config.toml
n_layer = 12
activation = "reglu"
positions = "rope"
rope_base = 10000.0
attn_scale = 0.177
tie_embeddings = true
init_std_qkv = 0.0729
init_std_o = 0.0
lr_head = 0.0147
warmup_steps = 209
batch_tokens = 32768
Each number is 500 + 40 x the weight over its row's rms, rounded and kept within 0 to 999. Layers, rows and columns count from 0. Numbers have three digits each. The size before them is the row's rms in percent of the matrix's.

# v: layer 6 attention value, 64x64, rms 0.128, rows 36-63, columns 32-63
# o: layer 6 attention output (transposed), 64x64, rms 0.137, rows 36-63, columns 32-63
# gate: layer 6 MLP gate, 192x64, rms 0.203, rows 0-101, columns 32-63
# up: layer 6 MLP up, 192x64, rms 0.209, rows 0-100, columns 32-63
# down: layer 6 MLP down (transposed), 192x64, rms 0.19, rows 0-100, columns 32-63
v36 088:508523456504483545495510544488470537465475463560502551488446461502495532571546473474461560453517
o36 084:531562502511534590515511479541504480553479537494454492444549478475427416494499513473570548512456
v37 090:494378509504515493471486551507479503520471505539522570517581536435556512506487444466527496436479
o37 090:527528515495452498526502476524526584511430516491529504548517459514484495607504484445524539571495
v38 108:572476491474556511471496519538491529510472495558535508522469543522488476447464514425503570495520
o38 102:524515499545477535469511456499555480512465452527447468485514482547576455509478494450477509500475
v39 114:555559475543505487480523482498503514540561518428547462475493541560496463476465540470485557533500
o39 113:513495520509524478478506415486480437538435435527439490554462515579494540459524495451466427462491
v40 103:474525448452543489428399536406509460472490486557470586480529451474544510513559474530500463474492
o40 115:471479476532475584522493566516545509491503518515495500496568502472480504568517499512512582515443
v41 120:450505525436455472478499461581476469544503516517511385505427435486540478510483493476486439615552
o41 114:542440507518500463480514536515492478451605515478529520549452535506573518479530378552494525486531
v42 106:533481508466486519489477395518497450496507512462544492497492589467434483558444541466515434496460
o42 107:466500550483479452464501485510489489451498513459433588570498521535588474486448497536555511519505
v43 103:492488497449484519443440480535497408552452503560465494521508512545515545488532507495551502552535
o43 102:496536519541509549478509540470538534446567516525472466467562449419508441520572473530420573529469
v44 079:537508466578501557547470538387499468461526464447468548527529566467470507502558487510495497476446
o44 085:442565464479540515521493455480488513529417504544412482437540472484430485459512602494526480533464
v45 112:513466566484461507569589546520505624488467429522510426471479497525416506541469518458484518505504
o45 107:489584525537517455467546493498485464538504536506504495487439519510554491440454486459503551500500
v46 115:433509474532489492479582535481541529458415512530463482518505470430543517520491482474513459399513
o46 106:462510453488453533468443493536496532510511517466581517441462556500444561428407507558500504548520
v47 102:469401476466571474549576517568468526451547445535532519495519528537489524517446462471500531493519
o47 096:515489564446512450525520469542506517511433456485484482493492510530470530544487548440506475478507
v48 080:504460558549466543529503567472520551553519449525514442464503561522463511610539453443544499458514
o48 075:475566486521531489429618432491516505497474560498535492504454529519518445451490522456514511500509
v49 115:580522503505421498544505431482553560551553526475515451479505500508456532510490554506424544561518
o49 113:505499527476501414506535464476474421538467483526447466510478524524513541480458531461451457516528
v50 109:489429509448605504487464433545485509428476458450468489463429530500577472431515500539550498528483
o50 107:551491485550507534528542546471532535449534487519481534557494550530593528532515425558514524517481
v51 108:533494569459530478526517522499513601461531424490487479477489457478479445473496522530445488536481
o51 099:513506453490499481551519557451499471479520529517529520517508506512526515532477491497563579443489
v52 110:539549532442460489595535517559474503476480445463479464498495481474439528519468501549469544520532
o52 112:465514461477513385553531484524511415494529537486471534512497508497467473431402486525540456447542
v53 097:501482436542560535481481538422482507500494564539472574540522552527427453517559482484442503444461
o53 095:507537486517504594513450472471500530512413498510459467404529437465440467530547580507500519533508
v54 101:512468487526493508468527497463501522590505548599523532514566486519415500546501503427469562514531
o54 104:501529522532494549465492478511496467542482520529481409480507443511458458569518527441429548566545
v55 118:498448534498536514490472556503518535473519480565490535471528475524526500457514475500496555482474
o55 115:525530503507495548547522565462537533535461517553510451465558438480449433591519558440513559518472
v56 096:463482457514467491418434456477514490450552499494505534476501446595510500501497501563529501542510
o56 097:522498570476534488579470546493490493527458458503455440518561492417408500533600577514495563497462
v57 093:498538479515519477495507526493497489508472470434500553464491537495555498493479498545532530444522
o57 097:492463493523502404491515455512533444506497475494503536573465561549508558448417466533490434446528
v58 102:574449524466470538577532479506494535505562492510521433516484535462488465507445493536458523530453
o58 104:504495551478490391440545498519499463530526530568443528477491475505493472490471502459557502507538
v59 105:476540540514482514520541504546479505561443494505462451498449460565537567465485500508552417567543
o59 101:506517529494518611536527529434513589421596524497515487454481483457542483459530460519490525559455
v60 105:499520503547565504459438507442557548530514535511454409506535438481501491429523530479482491485513
o60 103:510447475544442578480524531467494494537531515526564461515465494563543539554524468483476507568540
v61 121:541501545506645512559514519454486479392538513443447502495477448523536415456492569480463485499497
o61 117:569510394483478502528505485424569519531490515565502519484514496533466514449464473579557474481495
v62 106:499404518515548455527515481569499395452545504477498557498538525534556495516523513564479471484495
o62 093:550530494506499454453457501497542581466456489500516530548530525522497542536540512602404482394499
v63 124:574549485493441503526514402449529490523536520482477479484501410500483485505496513482442474595504
o63 130:526474476453472522510532524523451515530561517517462464465543486478479516507517419496512504582472
gate0 106:532526477421458534458440517445489564553472484556518502609463510527486521518522549519476530474483
up0 101:454494456488535473531540484583447448433467537512474388541503490505494538568468425539557502497546
down0 108:470479528421494537449462517507494561468456486509417458545458517548575563525527470446463455485478
gate1 091:499489509449461420456471567432508491499516512471530508515506502470564547551490474618454527460452
up1 081:471529609530498492488506469508467458443409539522474508490516537475466427497455494559523494490518
down1 087:515430481535514454571443504469457547477472474502499468520544462555506538518510453502524497443420
gate2 105:524594553504528464501458517531503491512476461590440537499484481519537556602536450471561522493492
up2 104:540555578432547472565475503545447478546470475543498559500487577508450503502537450463494434518533
down2 103:549502542522537401548519528470518475433497507520499553546459547495536509530530525509400518522501
gate3 108:472540486553523508509509498500481502623426443557482587499530502502482488498441493498542524512441
up3 103:528452506473494476512490509524492486412560543431493441523456525447505511514622498475427516526545
down3 103:545557513495493426478481504507493461478492484491510531533507477490575565485503486495512528465529
gate4 097:495477511483534399532531408473537543488498457477484478465451567433472522543494509515491466486539
up4 088:523563575508464491472516571538525454556574625568498476522444494587446534439519434532510526468498
down4 093:461545523485507541494544489468553456515557429511460495504449466562477570478457482527488473427485
gate5 099:495438507510433491466458583470462523465482463489514522508569565494567549511465559517493554543494
up5 106:412487531478522521557466485541493429501423521473480565501499501469485478500436551558465461539514
down5 105:481518456503458444494531481387472516501526510439460435502485454491479427508545474529553497497459
gate6 098:537493459494536492501452507398529538570490538592448467543472581483516487481537497533447492514437
up6 094:568509537528450548501394501502482469508536473481473437469540476508462521468497610546525558485551
down6 097:512584529529483541543530444576437461457400452512519466486545475520439495505507537490516551554503
gate7 108:522553504498506517537536475524526575526422471508436511489476513506480549547382502516505544502482
up7 116:476533537493489476487476545467451474490510558503509499543450474495510473514584519458494503476463
down7 105:502477438519468430456455508509507436489555455517492508497588467503430525580509538563480429509499
gate8 058:552554516494534473433537512471473478567476470489421535525510511460489511519471501506570543466479
up8 042:500500554508472527507491582556437539470469476535551548476502508511479543516528468523494509583497
down8 046:437607476438566520449484518436486463574497453514542442500446476508519564499509458482566484527490
gate9 100:499561503457533499509561496480485474543524444484508560517477593419503491515466483515481522482461
up9 096:438544532496504535471415508471478447467498509458435492490487492501517487515497487541440512457511
down9 104:441477487474571480548563526457500535477530533500467467489520472533493564476546531505527511445467
gate10 094:534485506546548506536459460451527512510525516552522565523493503526459496537434560532536527457554
up10 093:549539519454513490499506466484438443457542513472526482471438506421486566591505481504444461530478
down10 090:516477504481519463494506502521487485550505484477509480512446425420482518513523422445446513523558
gate11 101:539478523496486433527520505419463484479493394475422483507504524480484521488523512470473478485557
up11 096:561490477454536502463487509570562521506513498551512546485459521451525465510514464511496521477469
down11 104:508542536532519442451493487520505424568412463519504482541443499473501482487498459595479487468527
gate12 092:499510611534509439509444501495442538518481494488533627501469536512462502447546552519498473511497
up12 088:452495493501483568443529595477618524487539511487483445507529395452532548507512551453493519496542
down12 081:511511427475494577518477453483461533538477457522434504476563476451516497499515519519540473509461
gate13 098:630486530471517526483522467496507482495449478551505525511500513454514584482504501556627490495467
up13 089:561497469515477502479589399455470478437527462452464542497446459489550481502535519530523541498476
down13 098:493474571504527532546487458569404513566527502454528517432522526487520549486453482436481470531489
gate14 113:525516595557476518463472464469490578605492480493474482554505510516456550468555525518496513505431
up14 128:467496478503493525467472541450547559430523452555518496416597565562502517520466516481569531477496
down14 123:475501457460614466505453556570461585513465464474564514509471543524520533507511481488505535462461
gate15 113:470488504501510411454528518487477443464413515491464496524560520487544491502511526493577544450397
up15 117:443434525523516413415507566507444436459425500468577440536556498488513560451512511498519521503441
down15 121:493516510536528479556491476553467471405504492503502528446523574501388544526535474450455462506490
gate16 099:524553499533565538489508534468386519514476472521450486517504552438491490588471529510541498490502
up16 093:540582533584533497506468525465416509509477461529513465473467502502477490529520505495496434496478
down16 098:466502568553493514518493408468512472522574450465492486582529570499539522494452536524454475447525
gate17 116:492582471501525514498561488483514538486431440547483559562468557489435520501489480522523475457493
up17 119:477530462485514497509603528401551529536469497578516506509477500593498495491513531484561464465467
down17 096:489507407536503565505443490483479450506435514559534501491494523538463513469507515552479482495473
gate18 102:526492568490525528495487570473537515429483463523496547547404507501493508508511467530500528494476
up18 099:462409453568468514521488499457524522520495540544505519471517507526430465465567488551523498440444
down18 107:476515572512526571554490504521485496496473461459463488492468527438483473508528488470478480482573
gate19 101:530616504444575509515499527460494468565451518558486556573535595465408489543534493451479514455481
up19 108:534564470466584490537525573483504465511480470575510555586563548491423491506481471431544498471442
down19 106:534477537521500470501509529548511439496517480517485537524542514544518558438487386480478508536538
gate20 099:565510524520540486501501501515446513551453435496507501605465480557484585484508525407581464480467
up20 088:499515453448442490493557460520628448480569545478488464436499483410545452549463538489470512545506
down20 098:494545416430557472434519454471535528528475478545583536455475552447521492476519479479571508458547
gate21 101:472511464539553462532497480461470493501466421504441502504540569455509479492411488461543582508450
up21 087:535561537462483504460504526458527548539483519534512464464467450542428570491576517508508424453521
down21 097:483456504515567490490495551495559487496553517489512501506468485548454486451489510513500496471475
gate22 095:484497503536554474449430503517494570556476484540531566503512561497498448520505543507563535493517
up22 111:446538471410504468476551472412473485510473483461541411556471460489500530510545457459458452498456
down22 105:500544515506496437395463522556482490527575509514473517542467543510457552514499502542509502490536
gate23 103:514506533454518490517493515495479476540501493427444483572505478525449490475441581448538528539521
up23 096:480531499549510454506469473531502533462526541488459480377499454538557510478527481520442515442513
down23 099:488506494459473478467530462567558470466449530473448538474601471525465574494511506477484512419514
gate24 107:521555574448509418515484545477536468512413524555462502510537519478534537554490526501521558484457
up24 117:558496573441485485456515550518557462450472514537449515512497544478527550481472516466519503489550
down24 102:472447507513503508523461524509499450517522577492485469557573529462575449460494510513447516477550
gate25 106:560512510420507423437505523535437506509404467518442484486552464495439527491491577537502477457419
up25 122:474511494536519554551504433468487449512608516491501543503502477519565477491463442487575534497539
down25 118:510475473527448542431468538440542460419515513452468514546450478514490509468499558554516509542461
gate26 104:549508460537496496464511466449527508511483511517481535459565523543450520510497552487523482553510
up26 094:540484468481509496517549563492518525515496479527518503514522502442408565461500492501542543459501
down26 100:442520510517480533471491467509420457555438466541501486545429438579538416487490482554479543493447
gate27 104:488488550441479526483535474513465507478506449479459488476450510471488475518499544561515551469514
up27 098:552510487538511516516472497474526462510513469421510501491509486517496514529488498452488414540507
down27 106:514523538489493599515487510546418439462490492472518491522501509550509480514482518450466475539507
gate28 100:431498484523511528405404503518493545494481521543422498513502494472444505510492484502494552506539
up28 104:483425588479497483454518479499446561474561460427504548495542458469487545491513535536471534506534
down28 106:520478442540540469492410567497482486519451528527481492621501486458491499461553535513522579473536
gate29 106:490550522462495510478506513544475475513467456557486513495499559466488476496442452533593529542492
up29 108:496484543458454453437464500525397422502569508468455469528505495515551541534526446513539475506482
down29 106:527466498467441545571556533484530506525476510527527560541567568479439504501516545496502457518467
gate30 103:521512572457487477436489469434410492519496466505535559483554507401502570476501574507532553482491
up30 109:496524483560557546490487479563543535474488416550510447473596513531456497507449463485418585503458
down30 107:507481476494571514445521449530556515579487509475482486498527486520545575540469476589494534458515
gate31 102:492519460496504508469537479514508523520352497542473519543442596487491552477503549508469486506510
up31 099:575563524477493472547511506527518549522483440559530531593401565518460509452504569499479474495540
down31 103:470464472428518529518493453501498471437540494431564456521522520561477520515524588484486462464530
gate32 103:525525471534445434484523485416459489489449481493495456516439523397447537507515457547535494524474
up32 114:545495444580466422520510475440573509468484466530509481503429491480452480532549541501524485543526
down32 104:446495524521506470538453431460544503453507490480538477570524483467379503399594427590493502509540
gate33 105:495519535402533427529483525488491545578476492530493530534477557464478523523550464535504482484451
up33 100:438505494549512477557456510505513500594552500551459433438496464538486544541542483517481525499507
down33 109:545474503518465516484501495527523519556471423495515466487496546510550525498475527485554529512531
gate34 106:513532566452533498448492467492476525541464495507461594512521457466492523537476524533529621519469
up34 133:527507500512514465467530586433492481485556486537508414567438535500468470492477517465481419464528
down34 119:543484531580578455502534493524539543455556514532491519533483453554558495548455469501512483479484
gate35 102:544512492504543520524518526457520571550450434531528493570411528516484587494438521556488489467496
up35 110:487444465560599549536503496464513520452570487523576514475479576525493529490447467505558516481519
down35 098:512504456514468572491435482502525442499419541528505520512494449564480495480499526505508512462522
gate36 100:495505492536563549419498494466497483545434460472462481545524490461495537496505482498511528494453
up36 112:484449509495526556438461479518500455510499448460559485492558476465507487478540492471445440548481
down36 104:501553380518529485536492518439618488530471511472514432493513446464470508514551481488491519487529
gate37 090:428510504515475489490542560455524497554452465514552482438445480514413557517396465531530486484491
up37 088:501462560552453478499471537421478460422509564441494471517490491440520504483474479427503516452485
down37 087:532545464510500400551529487539505497516517461552501516516499510540448499594553523566540458539506
gate38 106:564499532485549464531494505438495495452459399565489471559516525462491541529528500485567568487451
up38 104:502494494499485490531539510537457520506466491520460490482531562474573478450610495534488536528530
down38 119:508534529533483508455489488507504507501503568519437508488542432521509451549568463492544495434538
gate39 098:514523509552505525511448441532486549495470510454434534462548558515463447491403466525496489516491
up39 093:508466521479441475478426448496519426509441556493417470511552507478464532453450600492450490531465
down39 094:406534464481560448454496475484453498473547530525473552571523536532515472448564463530443522514494
gate40 097:502509522495448485456471562452546563528526438525523504533491500455504508573503495552438524507508
up40 091:482493464500520501534523393449518487531483538534480481473505561585453493438492499461588456501467
down40 090:468536553565477557473511519468550522486436433472561467540474424488405479509521552500478551442448
gate41 097:504478508486562468497473457510509631495473518490537543497522527514403511485506582574509518430507
up41 097:480520493509560505475480513509532584538526486504517516505514536545491450499451514560512533392551
down41 096:461490509539505526438499534570476525496496501489415525463451580548532450452525452478482505483467
gate42 106:498572552558486478517457479489506506517445497523485523471546510488534510516510552548563510482483
up42 119:568526543489463501515486423415534511581479498473446508479560464485508458517524522421525465486512
down42 105:488458496530505483517482526571485505494503534496508493443478529459528506518509426519572464595580
gate43 098:491530527516474501467541576508515546571410454551505531556551528502523555550435538496544545461485
up43 094:474471551518490520459586560523528524516411437539530594571597498514555547532456479545512517502523
down43 102:483480489550454508504496488470508454456558482573476481537535526530455551464574554570455549467459
gate44 103:565496593445491392555490418485453548476481480455430530489508554555479521554490451490468464522484
up44 093:549483457504503509463493520497545469526483428497464460511493590470471499458522524504542492506500
down44 099:552508478499450490487516474545525522604539446532500498488532483458469511509437485527420526621499
gate45 109:562521585478568505477474550484419539576477490482473530505492501413491555520487451545528528452534
up45 106:519498568474505512503557550527446488563446534515446537499456498484506500594503454463543534466518
down45 104:469460464465486498468573518493474501468473519510496521528498481540479483435500499497572476483482
gate46 092:510533479470470494503495538500534535547523447524493590540520499403520484602504474560503525517524
up46 083:479446536540548504469518468521496484484487565496497426481502488571456480376481505424486479474467
down46 085:507473561496468542456478527497464492449520475536555538549487561509576507557464508536491598503456
gate47 107:516569496477471493519496522503512592524453483546466477494473472488438570500456495517462518511491
up47 108:453554529492505513513459482571520573528370462500470448499475446490454528515456481528467471565501
down47 108:505516499465474486533451520417547542408552466471541488508535529479484507471420524531430451523579
gate48 096:509499479510534517486471574462465618504424483541488557474514500527432618480493434537478498496475
up48 092:467520478500510554462466452477545564524509473621500549466616466522417519479508506512476479510460
down48 095:461491458520559481547486544494485521539477534455542446512488457569438529434529438471529428582578
gate49 096:511478518550507498495457515526492562526455456523463460504583556527484554484491537516506463512545
up49 087:470529524530479525460475560444487520444491535544458481478498560525506554530524424556473523507580
down49 088:456411543472491520586540493511453531519496578477538531454549480494509436529444487488497457479539
gate50 098:543571472399458408484521492533457503547514520513470494480453474458478484548534487513503478473476
up50 083:496497581464470523478520498501559472537505438471533491438548486499462475432525502531561447523482
down50 082:572559536483543444503518506537492465550527548485460459487479521554555548570499512463449522493517
gate51 105:473523478529560522453476467528483469459428474529496567475489529470457529575454447512510538523522
up51 105:510481511489454512446482541502471503629433442542486416581517545565471573499513538499543479502521
down51 099:535556422508477477570514578462550513493510519490520553424499460458457483525555504568489496467503
gate52 104:551554568441484514523546534469470514537452486513538510513502547463425515478500529434508550533518
up52 114:524542572467444454573484518529407519493490480516566460494488580462426522447562520492494478522560
down52 110:522571498466478587514505490601468505468481446477535482498502571504564496502534476434483568561538
gate53 110:461499517554532490500475512473464605467467450513537559569475594470491529508507464555478522510483
up53 117:516528431481492474513610443537460417528521478487497517500504445470498488473539531371514510426512
down53 123:541475485472399439458523471514399515522492567489464525459492498493507515524460460488521534507514
gate54 096:579529533514498510466573438477472481513494500495475537454521578496472516477514535498611503516465
up54 097:481522567448423487523459522553491524466522524468524540523499475501587584556467504491483505526510
down54 077:456485515482555487515481596494468503573477468462514432573422470492497540507515490535508478436514
gate55 113:549590501460499394523485497482539512580429464602492465546534520513484456411517515577533473493455
up55 116:515487493499478510520415536522527478407501538503575455505459445496588555540527515501526468560528
down55 115:558521507496546546509488524531443437527487563549593573495545428462471514452487483508494445460469
gate56 107:507510574478605506428534515458531500524480482562493562487493525471455469471529506510474504508459
up56 113:494494491524501530497574513524520464527510506564520491506532535527506443482507517519526525415550
down56 109:458521586526516476470501575524492524479530533480520508501477504541470445538489531470558460472606
gate57 097:546551476545519519502562483459522528507504481526461462463429533473391525514434523509533497442512
up57 096:509544468524507513490531508527497498497469452521491530419486503480541450447493476453471563476590
down57 102:482519590482517553491525446501502549555608527508445475512442553482511537496545507524417450547523
gate58 109:556611580530602464515499469512481515556506476578498452502489534538447510490535528473492507494509
up58 103:481489493482524564518506500548519439489521450503464496407505461448522477485478534514473470467539
down58 113:447516432470500520403400485516516486451538543532529469492509518568436539529467489445583517523474
gate59 098:467453477582563486406539525448464574542502413526544519473454456512482520519577560494480496419497
up59 081:526527478515485504527531518486497458516577504531512477500454473491531428527463474525467488411538
down59 095:396403471498515446531513553457528570542499455454509470523454490511538562480516520529521513465548
gate60 098:505501592473458521520540469465506505520468490490479569539517479540506545484560507467484505438515
up60 097:524494452570572485492458509456470511490469508476451507455469448530504496574422501581570515434481
down60 104:505543516546495447385568507506550493456441506582529486478423565472531507513515541521514519509499
gate61 095:482633448431529439471510511532483544532502486462432516514538470453444467479460459483531496526488
up61 091:553478487515447548524464473449520551475493505531600426500489556462552536520563599516503473492551
down61 092:554529489524506467470515508489470508516513478433470496548514484437509513520503443433436526526505
gate62 103:543531534494499537482488503488416460509489467489521545497421560469463565506524544607490512489425
up62 115:456533472456500494534530496481571605473477526485474483513521458483517497507466469409492528521584
down62 113:557476534441543533526484567488533523511401565436496550539567586467533476454527539512502477540500
gate63 096:555525514448598497439547490469483469471471526467399544458507562510483513525440511533504553553463
up63 097:482430532515457475565400527526484500515504433543553433526465480532536568529513495486547533469512
down63 092:460546549473563422471529575543473488461433466493505516501472502514442524452488536516476514478547
gate64 098:575511555512493486466465547563525589491472528467447477486523527469526517515487573491442525510456
up64 095:544413513466497519471494500517491528505480527509502510510514588518503469502493498555481532472507
down64 104:518481547532486482547495481536499532488500489513547440489537474426466505535539478436423574501488
gate65 106:489538506530513493548479406431513583531484490513451486510551477534483575506524547540502522529435
up65 110:442486537487512462500534539522409443429540469427548510512468512469467469534523471465481484506463
down65 099:483472499515465468589463519483484539521517478495543496462454508529516516558467489519479436498470
gate66 102:479502519455484477419543488507481486492491440525501493527558486424412490516532500497560563428462
up66 103:485494539591627531470447495463499545549475514503490514474484488462553530477442470527523549551471
down66 103:508566456530508523408488409519425592512469489470436552540535490480534529503511515515532516554483
gate67 098:540581524478526393506565505516541480512464443526439492499440520440492491503466448511489474504471
up67 088:477427508481478598467492548467433525515524503432499581535538474515461526497552531556539555487533
down67 088:434514444537511444507463441470413547461478454487509506488514473539561541482505544466595534542493
gate68 103:475489472456506524458439480486429513481526513490378501552435526538497536585526462438539544508455
up68 097:524537503505495434521517497574508488467458511470572541469526499438525459535488513507490485473545
down68 105:440460459512511479550530496454472473548586469535565526469549455504521534516500508483522546500486
gate69 098:555529531515447405499550498552509462479440504505452523518507478473511546494416560486542485521509
up69 100:550545515511447457518543481514555468504464547538472516468528485556473573517430548449585462534531
down69 092:511510503524471468586482511558537561533550516476450449477536517466524485496544500513522421576515
gate70 104:517534485541491426496564448462500537514453508515486525537445509387489472469528539482476519419468
up70 097:542489502513479585460507549538531480484502477508516506458516507494485458485502540447543520488570
down70 104:512539500538407474525486493496456460443493460484408480504405598487550496466496487437495499522539
gate71 105:504558522481539552538505444458544539522460494569505485547449577506498551547513448543500490569470
up71 100:470490557494512488509557537493507466482452458580503475522510517409478503483571528408499508456503
down71 103:475502430475477474438517568486486542571452523551452493541490426442510471508498521511481515458501
gate72 119:570515495504583516488515546515479519537518499510544540534487535465440617534524567545474508524450
up72 148:541579495473585516437595527564490448498509508490528498488505468481546502503550555528462434448496
down72 127:482433517468468526513513466524566463512510575480549489488525482530526434500498504584565472490515
gate73 093:499511512522521523514499525456491499518456448581446568506524548534512478499535490462538493528451
up73 100:449471461492484484462469451501442445507481487532445566537480507524561405544565459453501456529450
down73 102:537511594504543533457522500610544501514499551479483556520477569475456551482549509513439497487477
gate74 105:519494467525494520496504481508510547536471450498470556507520543450488547481543562470573533424489
up74 121:464448541505507483495477464484464548422529560476496467486506505439468472489462433501450552523485
down74 094:442530493503481430459501553473501512464485470491462474471497482519530505515533463513547427492515
gate75 099:512519539488498533438532531465526520510536463596471545580497565544437530475459470495551555422499
up75 088:484453544451468483458519529463488500416502472467444499604517529477489454472509512528525503537521
down75 099:508469501494503495437474446543551570539491560491487553447553433544468484450474527581450471482492
gate76 087:519502501457475450488430426592434480484524547460460477525451489502536476559486477491520495484496
up76 079:513491512510491477512533496493465505471444453485432480531503481516487580423538615474444531537467
down76 089:403533422486506555421468498498552536474561555519521500515499499434540400494499457559501527460487
gate77 105:554516528447494424433502538459561547457514499533507528514528471494428572455508491496524474477401
up77 099:506485468447493535523523461455477457543498531440484489472438545450494396524455559474460442519529
down77 106:572479560536534526448522521455494487501490560486468483595520439545555439501472545549516486456492
gate78 107:532500497493513472474596528478498516572477468505415509533435552489496477580483502472562558483469
up78 126:466527526480497540532425467459458510405510579588588526526522490537442577486474477563504480486492
down78 109:514540500462519461458500442518529405504504450498536542467479472478550542431454430516511501464490
gate79 079:559514515489535471458519491487449530562501463510472528541496503443480511523414514498586553468480
up79 055:512523487505543463464533477460439508457436479541482500550510524494471442523471490521447496519390
down79 054:515505483499501511529469484457590606505533471523450484472592540559515520567477508570507545444523
gate80 102:537515508418517421440457531450507525508508478504499457600467537449475531472558525536450512453429
up80 091:487463515416535456374516432489484507499546526443492495498458543404539474556526481557484506511432
down80 098:465498501479472484471444500492570497470461495491489409511465477564568506475440517517435509541497
gate81 092:470522531531497520487492523491514523572514530483448479509526504476573496470499491530455499477452
up81 088:484492497553420524528417530441506526419528466483529519458463524435496441490434455580477490550505
down81 091:479501505474567518432584461462520529500489494498482499517479512492560420510566460487488498493509
gate82 088:475487464468505465474488506491447558478512417505440558534508546518462508505496505547522566515519
up82 105:482535480454490488519491476460488523495525469521435573477526545540470528498448554492569590518541
down82 105:543517574497498560467490517538507553505430475484495578531482496443554478543520570512471420492535
gate83 105:516429530426517454466519463467482546464469464480443511539531496452499457547519492467482468466434
up83 103:459529573496489536568419489481476492574477519469509447511473553500525475497465498463477500569415
down83 118:429471560447494536469446534489526503511414502474458468539454469530550514459557477502456495443490
gate84 111:501558503535572430515591496470477561583493486516525508498488480455491500539564525527479553397544
up84 119:519547526544540451563557473513486507570492497483526506433470434528518550498533515527446462496532
down84 113:518505488564568435507508558539449504515441537547543515438547439514489476492534478440464537471513
gate85 105:512513544469506417486493538435497534494406430517510531542460525441422527522483465491539547476471
up85 134:515462552502479473544416489511501484454449451497525509513439535519461479493550487498542536544530
down85 095:532449546500525537526524380460459506486574493578518480506519503451537456543464491446470471475515
gate86 096:562581471405453495520498494484535522525504477506482544540524475477514509510504498491488497490518
up86 086:442448487546554441445554544460510538521469474500504468401545527525446520498546472553469519504510
down86 096:465488577444538495462580542445435478580496480501559464513415429518508535469499452557551501541468
gate87 099:517512539410448462430536519469404486500504435475457478541543448501509503497528438538491465538484
up87 092:441412486505507493467477441452472521477534505525521448455592494518475446475540410473469526456480
down87 099:540539573493461494551537504575489483498405509424418491508505508496471534481428480465452470507508
gate88 097:485507505487522453511519422486468448485522479554515509512449428472477483503486536551493518472482
up88 091:385472562462436485480488532505491502499514501484459539547477454507515529493501467550507495472458
down88 103:504490522511464407537517474478481395439499525475500432490453469506491461535560526483437457547531
gate89 091:513487480500442505472593545487498494498465502551503493475519457443428477515440531502484516441449
up89 099:530507485510587467509540530461486451511530496492496550428516482440513471476520463458560524433439
down89 100:471438510450527550482470485451469543478644517509488465494537452545513495555479512532499451523520
gate90 108:509509553512593484459538464444519471498478482589540506518535503476480471457539510508517542505502
up90 105:502504453436497532516512506457523497511514489524466397536555546441470601466476587514454500528488
down90 103:466478436497558485460443490512445461477482506521522520471541435531546586548453436460506510527503
gate91 096:528507484480527478419530487511466457523470480510553578467457502460497571513546505483509465499522
up91 091:491528516463503456619505422511497531475510567431457483502519473445436491529456496536417481497500
down91 095:544524506545565531515533476527440546573501446533557482540431432448475533560551460496523504556444
gate92 085:523454479476456529442528502486462483470462482480440458600504479528525429494488536570511476453561
up92 081:455445575599508442533450555528508561530448482470518519430476529518464530472454472508515549591492
down92 086:497577508507472465542459484467529494509496517478471499481510552559592550547524471487549520534454
gate93 098:535572498474512447503464492540458491528460435504521547514480576498468501496527490496456496538432
up93 095:521522468478470460533419477515395460495472485498547429471518562494506446519550482494456478534378
down93 093:464502545472493517558513541513463449563507472511560425462448483538532546481457509483524492518506
gate94 092:461452525510547523487499528545478537470466466473476508492516598488495486496481531496537569405466
up94 093:490533484467449506536484512543574558496463511453466479548530416485480526505481458574501504619508
down94 081:506472523500509452451536487486478487500473534491538457499400526489501465455468498564513441526491
gate95 102:563570612484533486474468524501420488527493518538562496492497524437481559467490516513490510519537
up95 107:461459448501412498527474496508459496475555427418451488506464537533428475510492555520441463490466
down95 108:403507510488457521487485448473491477526499437525446462540513488475531522532569546511507526494497
gate96 100:497484529509559522458550483407502469485398433486503499485446526572554527610525534483507563503461
up96 097:434529530540487531516532532449490514452452493533447540485509455538516530520471510500532593516510
down96 095:520530488556534581581496461531444448447455465506485495456553524505485497519525576488444491446495
gate97 111:489520527433537519484502458422492458528452460422529562511478496529447559562521486553496529462487
up97 111:553495457565451479566540555494460511471512467545468487495557543416482449480463491496523506492524
down97 115:479468494463462424492449542474499512475439566456545564523456480511446547541505507508476518469584
gate98 092:491483554506501501467523420473438467528459518479503469488469584501462533583490582542545513491534
up98 091:513461432444520514491512560505535529401506537459488535496558428445522442463498396494468530516486
down98 092:557510508431504448537468475521464493478500442458477509559565495533532525556471508550463428526503
gate99 114:576574542480533454500491467426454483560483470510429475544542463519477512472485551569527484526500
up99 101:481531441567495504523537498489543482559556560543544539419455491449541504558577509436488466466489
down99 110:482444491505448568506519486474473543576471460557493553478481490402561493582484540513482471476516
gate100 093:508526495467567497410509428481525573517483545519515506568464573531524574487508535515501545504490
up100 090:483508584555545555517558513519590411514523510542497489516554505519456471435481422466517470494478
down100 097:484513673460480511449508509524530459521519506486435495519426488511499553456515525491503532440495
gate101 118:539527544533602473471544551401531485500465503535502523521495536497410484499464544481572586461476